{"vocab_size": 3822, "hidden_act": "geglu", "positions": "rope", "rope_theta": 10000.0, "attn_scale": 0.177, "bias": "none", "parallel_block": false, "extras": ["capped logits"], "init_std_down": 0.00749, "lr_mult_down": 0.7, "lr_head": 0.00861, "max_grad_norm": 0.5, "max_seq_len": 384, "doc_mask": true, "train_tokens": 89550000}
Each number is 128 + 32 x the weight over the matrix's rms, rounded and kept within 0 to 255. Layers, rows and columns count from 0. Numbers have three digits each.

# layer 5 MLP down (transposed), 256x96, rms 0.0541, rows 43-52, columns 0-95
196113077133125153138099115109119100130193115107132121123139127148107129149169151156131157161185151144124145072110099164100123103119116091122151128129127137113055122125130160079165153098144125149150151151142134155141111126087097081108162150097135120109082140036157150175110132132075183116
094157077151199103092117118145108111114066125087152143123107128138136094150115139106162062135129081124080107109186126122131086153144117128144116173086160131080091096109144162108129151190119185078182154075140150113159132106139193139101138164141159181107093120163109091149136094113067120108
153110103069143089166133122113170109131169180097075092203182072149054165097161076182134114135143114074113124133125134125153172150128097177171127146130063137140087196152092164120151177104102151146118133136123123153143121113135077162159072113138151131130089127118126158115158166092185089168
165105132112081158103132112134110141112095148154112100134116108134125181101184137174151147126115105137104093066119174181094119135129059165155090143135131071097168092108154053119111079151178131109158092117151100128167149088130105156107016096143132062153143071163130093129183140121153151084
131113097114120140044139143176147197059141126099119098108111110171103142057135096115099139135121090129114142081117132129178084128136138144091093115117113154157072096079078124223097162135128134113155175092122175127076141109107112143127155112188122074079113109122117112119171166115171125150
077155085164110163135176113176131080134143092100098154124172101074157169166188155146110135103135133099067119095151118127169113129097116132129148118148149143149178173173095107163117116136155155114178066163157140161125218074141197124098062202138163106176103173166145171136124190131153090118
132184109106145164172143101098127117134114103124113130162103083113140060157130159066096061127113151079187158093073126087121145132127115117168122128145118123072079092102140109127127119182100099152113087138129129173145164192136144113140119079102160086106093149095127095129089100108078166120
172083080074172192070117124154136090104124112129131102134171122136133124144135119110174063121085164138113087167138118116118119200159118107127098119102145092172199079148074131164154137140128093100134136154100149118163118098162085171118095097128120144119099147126139099156110160121143092092
114025153072113197131157091137175118127094152111145082103117128143109169134093153113108126098111085083117145182123143090106138071112130141112143173100098100183117091058093130125176087134075165107115141131125134096111161110114158094108170107148132136146120091122100138175125088152130082135
174111144165103136100120097180152158118151119087144105089170087170103127110070154148157111122113135106179175118101105186170149115105139144119105120132136081147142139154155150140146062172160145113126146177075142121137086182078179179183130139135097099087133135149142124125129105202137080128
# layer 5 MLP gate, 256x96, rms 0.147, rows 44-53, columns 0-95
163164096123171143135152101143099147147125168074167153137096129170100064139137126087066117114105070106068160072130122100107109160153127172177126190138127100089100080097149106114103089175118197094176131075113133094085158085120131142096122161190160220136112136132092069120131132069126073147
083101121093064119146181107146207157129107182167131149083138146161164145147107094151092096133150140092055094155082117111135080099115092139099134012067174115050149098033120080094105071183159152166152129149104143165128086142072100106085143154117121103093066134151115158077133098114066126144
144133161130148129129069132170125153169114156182100148075162111109158147160089076073113076132138178158118126129175097118204114111108165101201166134148119124177110139087125171193142145124077142141142136093101121122074150107133181085145159159140212142092128198102085113118132199155116133174
119088116131144118091133134174165102103137101097075153067133083108153134107137060071114147118146162114104128089145164146097138115143189138089135108159122102130080166094185153188076129144108123133153136017138123135098139149139075094173146125190111098117091065124180093178144143118136116150
186209091068133147072110145090134200077163127169119193117163148125123142117133162143124128187103114110173106106088162069106148093141089089136105106142167174057090114071148188160139169096075143135077189090136088124154053129085142137156169138134120110111194112147160115116133059136112144141
167128103073155158156087098077145114160122099140128168141130110209129101121152162123116136129099154149118090128086147086082127098157149139113118133105165073089133100163107120101153107129145113123141037172135161101138156170138125113123134107150141109104127156140139151132102092097177156143
152143114120117160128143116149120165073097134121136103140163135145124103085114140095136140139105154103097083135166153143127148143139113159106169162168110136077136071101133085152197126117169133132125048099130112130127111100138103162164089082146174131106079135170151090177113167110044115090
074071159096110116078124094087125168142143085103133096194123181151189183135108157140120161144096104155109170133108141123085120075115181120144140117133118102110112053218167154098182127108106145135086117115190129048147162074132181133119135134090168125111121069188113163136105132143100104140
081133076097127125135098146091084075157175150152116164162125116086114116114160076116094173168156113131135088143146112075059132150155130095094133116122132149136141152089076118116140159072122070121123148068186127121114140148148106076154096108147136163134117105155119103114125145116087170116
121182138133102174149203121133193160076168101182099156162145097119106144104131142138109151113080134153132167167140083102149152118077117135174130114131108113153104114083147109105106100170131141177138085124081097129152138097138123175081078164178123101182124142135102134108156180156152062136
# layer 5 MLP up, 256x96, rms 0.138, rows 44-52, columns 0-95
109095150118068159095136116105110167140161127164103150180131168111163098160108105120183120116103208118115137139124182048099100111093151151114092097161115152176178120071187107132067059043113120156093119098128089113161115129135087160125129095141104106130159097102133150146159173173170132113
086103124242132142128105128147061179158095140129124066063096063114201154116128168115091130063079124089145179107151082134118064161066215113107109095119169113107150060032109101174109120106180064108127156143186157091150104169146135112149165060160132120118059150148136090127130152095073162175
116127106072120095149125105133139136142097180150106131105162123151100110124132090110125161122194117135153125152080103144165092093128154086146098133165127127169103151122072174131118190095090118159114158080146208108096156157138200070146180130068177160180109129091125128091111149095099120171
160116122123194137205133162113112127087132132156161097153122120051149104150150098110134150114125131115048107145125093096136119155120120137137165120122166139200180171107134052138170064140122081131109144170130131067164101098125132157088119189105105155145131151138138140156125092139197142158
173171147103118085089119137095106108173158077070172120138116129135168163101111147146137152113177203137182105155128152097101134150141082152120171157130112181134136120142102124192206100103097177191092109124190102117140119164173103077107179095110155102073160122165134104113134121087103126112
142166102150108164150116110179181141124146136138107127137141078123131102152118146086110096148108148127085134089126127122112116096093196120157131087127130144120140105093113150155140076078183142142095081092072150096104105092114054144126162163118171128129141151128135133060085083159110129160
062168198167084058116144106103116129135176147082159184105104142140195099116093082151098174149183135152159201112154143167144185056081132186093142183119093173084084139095219081101144125114153117121139156101148100107093139112106173153216125148154115131170140105195124132169121090110145128141
208200146141117140082085118063119140144191122192113153139209128141080064133166117158108100097087177177172145120128163202145141137196106072142093108179092119091083122203105144136065080070153070131091083128127082108096117091092077114116138137152171152113181158063103095089087164127122104155
122133129090100148170101131146135105148117118133134137195132143064146144148103152124127103071165158141108125130123106113112157140111085165167124134154068145110134133092063122147127149100127134139117110140134081155115120097137103138109119112110157153099099101117106119098144123069131110184